config.yaml
hidden_size: 192
num_attention_heads: 3
hidden_act: "reglu"
rope_fraction: 1.0
bias: "none"
optimizer: "muon_variant"
learning_rate: 0.00254
beta1: 0.95
warmup_steps: 200
decay_fraction: 0.917
final_lr_fraction: 0.1
max_steps: 6917
dataset: "wikipedia_en"
Each number is 50 + 12 x the weight over the matrix's rms, rounded and kept within 0 to 99. Layers, rows and columns count from 0.

# layer 6 MLP down (transposed), 768x192, rms 0.117, rows 522-533, columns 96-191
50 61 52 46 45 62 46 41 34 36 49 50 54 53 61 52 71 59 43 48 65 65 32 39 53 62 55 65 49 70 42 59 61 49 46 49 52 63 38 67 45 64 57 59 69 36 41 51 44 68 59 57 51 33 48 58 58 39 70 77 35 65 36 40 74 56 34 56 64 38 47 63 51 49 64 53 48 53 51 66 34 67 43 48 73 39 64 61 35 29 62 57 58 64 61 43
51 42 59 33 60 80 58 31 39 46 58 60 65 50 55 39 51 54 48 46 40 50 69 54 51 61 64 40 47 55 56 55 41 47 54 58 46 50 43 46 49 55 32 58 54 37 65 73 52 37 75 55 44 50 51 38 58 67 35 63 42 68 57 49 58 71 51 54 51 62 55 66 37 61 38 57 47 36 57 56 53 57 57 68 59 55 58 65 46 39 59 57 61 52 51 52
44 69 47 66 66 31 50 52 45 61 54 54 57 53 36 28 52 45 32 38 56 61 59 59 51 40 37 55 54 36 51 56 62 53 49 33 65 45 42 58 50 51 47 37 62 53 36 45 58 48 36 50 54 52 64 44 47 56 47 35 67 33 50 31 34 53 60 63 24 39 48 52 37 55 42 52 45 56 40 45 66 50 79 56 69 53 74 63 45 50 51 46 41 41 70 50
48 61 55 64 44 20 29 44 54 41 71 56 53 41 39 33 64 51 64 76 53 60 56 42 41 54 42 48 50 63 59 55 68 54 79 54 32 46 42 39 48 33 61 36 48 51 26 48 53 45 47 56 50 36 74 49 69 51 51 48 23 53 32 63 57 51 61 41 56 61 54 54 54 70 36 55 49 28 41 57 33 48 60 75 60 35 41 60 36 31 50 48 43 54 32 62
43 48 74 40 41 71 51 47 30 51 54 44 72 38 45 57 60 59 71 71 44 50 77 57 50 53 53 34 29 51 35 66 27 49 70 54 63 59 61 54 67 50 41 62 55 52 53 58 55 65 47 48 57 55 39 35 48 44 50 56 34 52 33 29 56 42 64 50 46 40 42 63 49 63 54 62 27 68 47 56 35 56 62 51 50 56 35 56 59 74 67 42 34 44 55 30
37 46 59 50 50 48 51 37 58 33 37 57 59 46 44 47 54 49 56 37 71 30 30 67 58 59 64 64 71 51 61 51 53 54 44 48 77 42 33 30 58 54 61 63 33 48 38 34 37 50 56 36 65 76 49 45 77 40 46 52 35 60 37 61 52 46 40 41 47 37 37 40 44 45 40 56 46 53 49 53 50 21 71 69 69 45 34 44 70 52 41 47 51 54 50 69
53 60 66 46 25 40 66 34 71 59 47 62 57 54 59 46 55 45 47 47 32 50 63 37 64 53 45 49 60 64 40 68 61 46 67 79 51 60 60 45 44 55 18 48 48 24 58 46 58 47 54 73 51 28 69 46 25 64 32 39 39 33 60 41 58 58 51 71 58 47 49 34 69 70 59 33 51 36 52 31 61 42 44 64 69 51 54 46 64 63 33 48 62 48 36 31
40 55 40 43 58 45 73 37 57 44 47 51 58 48 70 27 53 45 53 50 50 72 58 45 31 83 66 60 60 39 51 45 37 32 53 74 55 32 33 60 62 38 48 51 52 36 49 32 62 43 68 47 60 56 49 34 58 47 50 47 34 59 41 48 66 53 22 69 66 47 57 36 70 43 46 54 56 50 65 45 66 51 61 57 41 37 49 46 65 49 44 25 46 51 50 34
44 40 38 67 61 50 53 48 37 49 61 69 50 36 45 66 61 40 40 44 49 71 59 40 66 50 60 41 61 58 64 67 48 32 44 24 52 60 59 47 36 62 76 40 60 51 60 36 21 25 69 21 57 60 42 50 47 37 62 48 39 35 49 49 60 56 30 48 58 51 28 59 46 32 35 59 45 42 51 43 30 38 28 31 46 54 33 50 33 58 68 48 53 39 31 55
30 52 59 63 53 59 54 46 46 35 50 55 53 51 51 42 61 48 41 69 60 59 35 33 45 41 41 63 53 34 59 46 32 69 50 61 43 71 18 39 49 49 58 46 32 44 42 27 40 51 51 49 43 48 53 37 37 51 61 52 69 53 65 58 61 72 72 47 34 30 59 49 52 63 67 52 51 43 61 54 33 41 52 42 48 68 42 54 35 46 48 35 63 35 51 48
42 41 44 24 67 45 64 45 46 63 49 47 70 50 65 55 63 46 77 32 45 40 43 35 74 41 48 69 41 37 37 35 40 44 43 56 39 74 54 60 42 56 64 50 59 50 56 40 39 34 44 56 32 49 63 40 54 49 50 58 55 59 42 33 38 49 65 36 46 16 42 49 57 44 60 52 30 53 36 59 34 39 48 53 68 57 49 51 46 34 34 59 33 34 57 35
34 51 68 51 86 43 60 56 53 45 32 42 55 71 38 44 59 39 46 59 52 62 61 38 50 43 54 69 49 41 58 48 43 63 45 49 65 36 61 43 53 48 45 61 50 48 56 53 60 41 41 47 50 79 43 80 73 51 67 68 56 74 40 65 56 45 54 54 51 51 49 53 58 50 50 71 53 63 53 47 55 69 51 46 39 41 37 42 53 47 47 48 59 53 49 43
# layer 6 MLP gate, 768x192, rms 0.122, rows 523-533, columns 96-191
37 64 49 47 48 83 75 32 65 56 43 35 57 43 53 37 63 39 26 40 57 57 44 32 41 41 37 52 52 44 48 36 53 48 25 43 30 54 55 50 42 47 32 44 39 26 24 25 39 61 50 44 59 54 46 49 62 55 47 52 49 33 68 42 32 47 61 48 31 60 71 43 56 35 43 26 76 59 40 64 57 45 44 47 47 56 37 46 38 39 51 41 53 48 57 38
57 59 58 62 61 42 43 30 65 32 62 32 47 46 47 52 43 54 58 46 44 39 32 60 25 65 24 72 62 43 66 55 38 38 53 19 31 52 50 33 66 36 62 46 48 24 54 48 53 51 34 66 56 49 54 55 53 59 10 68 56 35 52 47 74 46 50 43 66 47 58 45 69 51 55 46 71 67 31 52 48 41 38 48 46 44 37 42 58 65 39 43 51 37 54 63
51 40 39 32 00 71 61 45 53 47 37 74 59 69 69 38 27 42 34 64 42 53 50 32 56 71 54 56 57 60 61 26 74 66 54 62 42 54 50 41 51 43 68 27 66 51 65 65 57 71 26 42 44 76 50 52 64 62 48 38 39 63 53 50 43 38 61 53 54 54 42 60 49 60 26 40 45 37 43 43 50 49 65 42 54 70 44 45 61 69 46 34 46 52 58 57
43 38 43 68 46 68 34 60 62 45 17 39 41 54 43 65 64 36 51 65 29 24 51 56 74 45 44 55 36 56 50 47 61 71 54 55 44 45 51 62 49 73 46 56 56 77 54 32 37 50 44 50 37 70 36 31 23 54 66 39 47 53 63 41 44 50 53 62 56 38 39 45 57 15 66 44 39 73 48 50 55 42 41 53 62 30 54 52 33 40 37 43 50 44 48 40
39 31 49 22 71 40 41 42 66 50 41 66 60 77 36 42 55 37 64 37 30 73 56 49 28 58 68 67 63 78 69 40 25 61 59 55 45 30 34 56 50 61 68 63 71 55 53 41 45 55 32 45 69 41 64 63 46 62 58 68 47 28 47 59 50 72 49 51 50 44 44 64 57 34 79 48 33 60 55 57 49 77 48 30 41 61 46 47 51 65 46 60 50 55 32 44
34 55 61 57 59 37 48 60 40 40 63 36 31 48 40 47 37 23 65 28 55 44 46 61 60 29 49 67 40 54 54 42 70 53 53 49 27 42 36 53 72 48 62 31 81 56 56 47 28 42 28 31 53 42 42 66 63 43 44 35 42 44 44 60 39 33 49 38 45 39 32 39 21 61 40 46 75 46 48 56 71 73 41 65 60 49 40 59 48 48 69 57 43 52 48 49
24 26 32 56 58 63 58 55 51 64 42 40 16 62 41 63 54 41 50 54 24 27 55 45 35 70 45 59 49 53 64 17 55 78 51 58 42 65 42 25 65 50 68 31 50 41 43 60 55 38 59 56 45 49 65 56 53 48 61 58 57 51 38 38 38 52 78 54 41 41 36 26 75 53 40 58 62 58 44 49 40 36 35 55 33 50 54 42 60 75 48 27 56 54 52 47
58 56 48 67 65 48 54 52 54 80 55 71 53 55 45 35 41 53 48 46 45 51 47 44 59 52 54 39 47 49 46 34 54 58 48 55 48 44 55 90 60 74 54 61 36 54 54 54 66 55 58 51 59 18 51 68 62 52 44 51 68 55 40 57 27 38 60 51 61 57 68 59 54 53 74 45 64 27 48 54 39 36 58 34 38 38 45 55 40 49 58 45 51 41 50 54
52 56 56 46 52 58 56 49 59 43 54 29 36 46 35 35 32 67 68 57 63 43 51 49 42 53 54 64 55 38 54 37 57 56 59 48 43 30 55 59 45 56 28 45 49 53 49 47 45 48 39 37 56 37 53 50 50 44 67 56 26 19 72 57 51 26 35 73 54 45 26 29 68 42 39 66 51 34 65 53 49 43 41 37 53 30 47 43 31 62 45 45 65 40 39 70
35 49 61 65 42 73 32 61 44 51 53 53 33 48 67 37 49 49 48 27 34 44 45 49 46 45 47 60 46 55 57 66 57 56 41 38 46 58 27 51 70 54 40 57 37 45 31 54 52 50 58 73 62 67 56 48 68 37 47 46 59 36 62 64 66 58 48 37 50 59 52 50 54 60 26 35 60 55 34 57 55 42 54 43 53 62 40 32 60 38 71 41 40 59 50 67
61 68 65 64 53 25 29 46 44 58 52 53 56 50 83 50 69 39 44 40 38 19 61 36 63 50 58 77 56 59 44 25 49 58 42 40 51 25 62 58 54 65 55 45 65 52 28 62 32 62 53 44 38 50 40 36 58 51 39 51 37 26 58 61 44 44 59 55 61 45 55 61 39 39 52 51 49 41 48 42 61 48 46 67 45 68 26 39 60 58 48 43 63 55 69 75
# layer 6 MLP up, 768x192, rms 0.126, rows 523-533, columns 96-191
44 42 29 48 44 37 71 50 48 54 46 45 48 66 51 62 54 43 32 66 39 44 43 57 56 28 52 49 51 38 31 37 37 39 34 57 53 37 52 41 51 34 51 28 44 71 50 59 62 76 58 60 53 54 77 53 34 64 73 66 58 40 58 36 59 31 33 54 40 50 51 68 54 36 42 45 47 64 39 55 50 53 51 57 56 69 64 49 56 42 30 39 37 50 39 56
57 40 58 41 50 71 56 55 55 45 69 45 57 29 65 57 59 80 55 59 25 41 33 39 56 55 46 30 42 65 38 50 49 49 49 59 45 51 34 49 53 51 47 60 44 55 55 34 49 68 52 66 56 51 43 70 44 49 50 67 64 30 49 48 73 46 50 45 40 72 73 34 60 51 63 53 39 57 50 56 49 59 31 78 61 50 53 46 70 57 90 50 58 48 73 54
65 49 49 47 49 84 59 49 52 71 46 66 61 53 49 49 52 39 56 61 55 75 37 40 20 42 40 45 54 65 61 38 49 55 55 50 74 50 57 63 40 54 51 57 48 59 53 59 58 72 61 48 32 52 40 40 32 56 69 55 70 48 56 48 33 62 43 47 46 37 45 45 49 55 56 61 76 73 51 73 47 59 38 65 41 41 47 56 58 33 64 45 72 39 61 31
71 39 50 55 42 51 64 31 35 49 57 62 66 47 68 30 55 41 52 54 62 56 75 49 52 41 32 52 54 51 48 48 49 39 67 38 49 63 47 60 53 71 71 60 37 53 62 57 54 23 60 36 58 67 43 76 55 49 47 25 44 61 54 65 39 72 63 46 38 36 48 73 48 26 50 47 58 23 67 64 49 32 68 44 55 78 26 37 85 62 41 62 51 69 55 35
39 45 46 31 63 47 47 70 28 36 17 36 57 55 42 72 43 56 50 58 56 58 52 46 30 54 66 58 56 51 56 41 65 52 48 55 45 60 68 52 67 38 35 45 56 53 50 37 49 61 30 22 79 48 78 68 47 48 55 65 57 61 28 31 63 66 61 60 55 31 64 59 34 51 36 35 58 69 57 66 61 70 55 45 33 62 41 35 55 76 45 69 54 43 40 53
39 40 35 40 69 57 60 44 30 41 40 58 38 54 53 74 66 72 42 42 54 61 33 64 51 52 69 47 42 74 37 51 57 54 53 55 44 80 46 35 53 59 51 65 52 34 46 57 43 44 53 36 61 61 37 27 40 63 52 53 59 72 33 31 34 33 48 55 44 39 35 68 50 51 59 44 39 37 55 72 54 42 43 54 67 31 37 38 42 73 51 44 57 68 46 40
68 43 49 55 59 59 53 41 41 43 66 69 60 38 51 70 32 64 59 61 60 65 48 37 33 39 68 35 34 67 39 38 45 51 45 52 81 46 60 66 38 37 46 38 41 50 57 43 52 60 32 58 46 44 68 56 59 30 30 42 46 61 80 51 45 51 72 47 43 51 40 44 30 51 43 44 65 26 63 34 42 64 72 49 28 53 40 42 27 58 39 48 50 53 51 52
39 60 58 61 58 61 33 46 43 68 54 35 60 58 71 48 35 41 55 47 64 33 36 73 38 48 45 50 46 39 49 38 41 39 55 62 44 28 51 41 39 64 39 54 64 50 63 22 53 69 62 37 62 51 52 55 44 28 29 47 40 44 46 58 53 65 79 41 41 51 69 39 55 67 33 45 44 55 49 64 53 67 22 60 36 37 62 57 32 35 69 49 54 50 56 65
61 31 67 50 42 74 37 46 45 53 62 52 36 51 60 63 37 42 44 47 51 62 38 67 66 38 32 54 56 57 65 63 60 45 46 63 55 40 48 28 51 73 47 57 55 59 58 54 47 53 45 59 37 45 68 43 49 58 37 57 48 66 54 39 40 46 40 31 40 72 49 59 62 30 67 55 51 66 61 55 56 47 55 61 62 31 52 39 58 52 66 47 55 50 46 51
71 65 37 56 40 68 26 51 52 26 43 28 44 54 32 42 37 61 45 66 63 75 65 75 33 64 29 40 55 36 57 36 60 58 54 54 70 38 41 55 60 49 55 52 82 64 41 37 55 73 62 56 58 56 32 39 41 47 42 60 60 45 41 51 53 50 29 68 56 66 60 37 34 67 53 36 54 52 66 53 51 54 39 47 50 41 74 33 58 60 39 48 58 70 64 77
57 57 69 64 34 76 21 52 60 47 35 41 61 46 52 44 49 44 64 21 30 45 35 54 54 32 41 24 41 24 54 52 29 40 56 61 55 59 53 58 42 52 47 68 67 51 32 72 49 45 73 51 58 54 64 29 61 60 48 31 54 54 65 49 40 72 46 41 57 46 55 52 61 62 59 37 43 37 32 28 63 38 39 36 42 55 68 21 53 56 49 54 44 45 40 64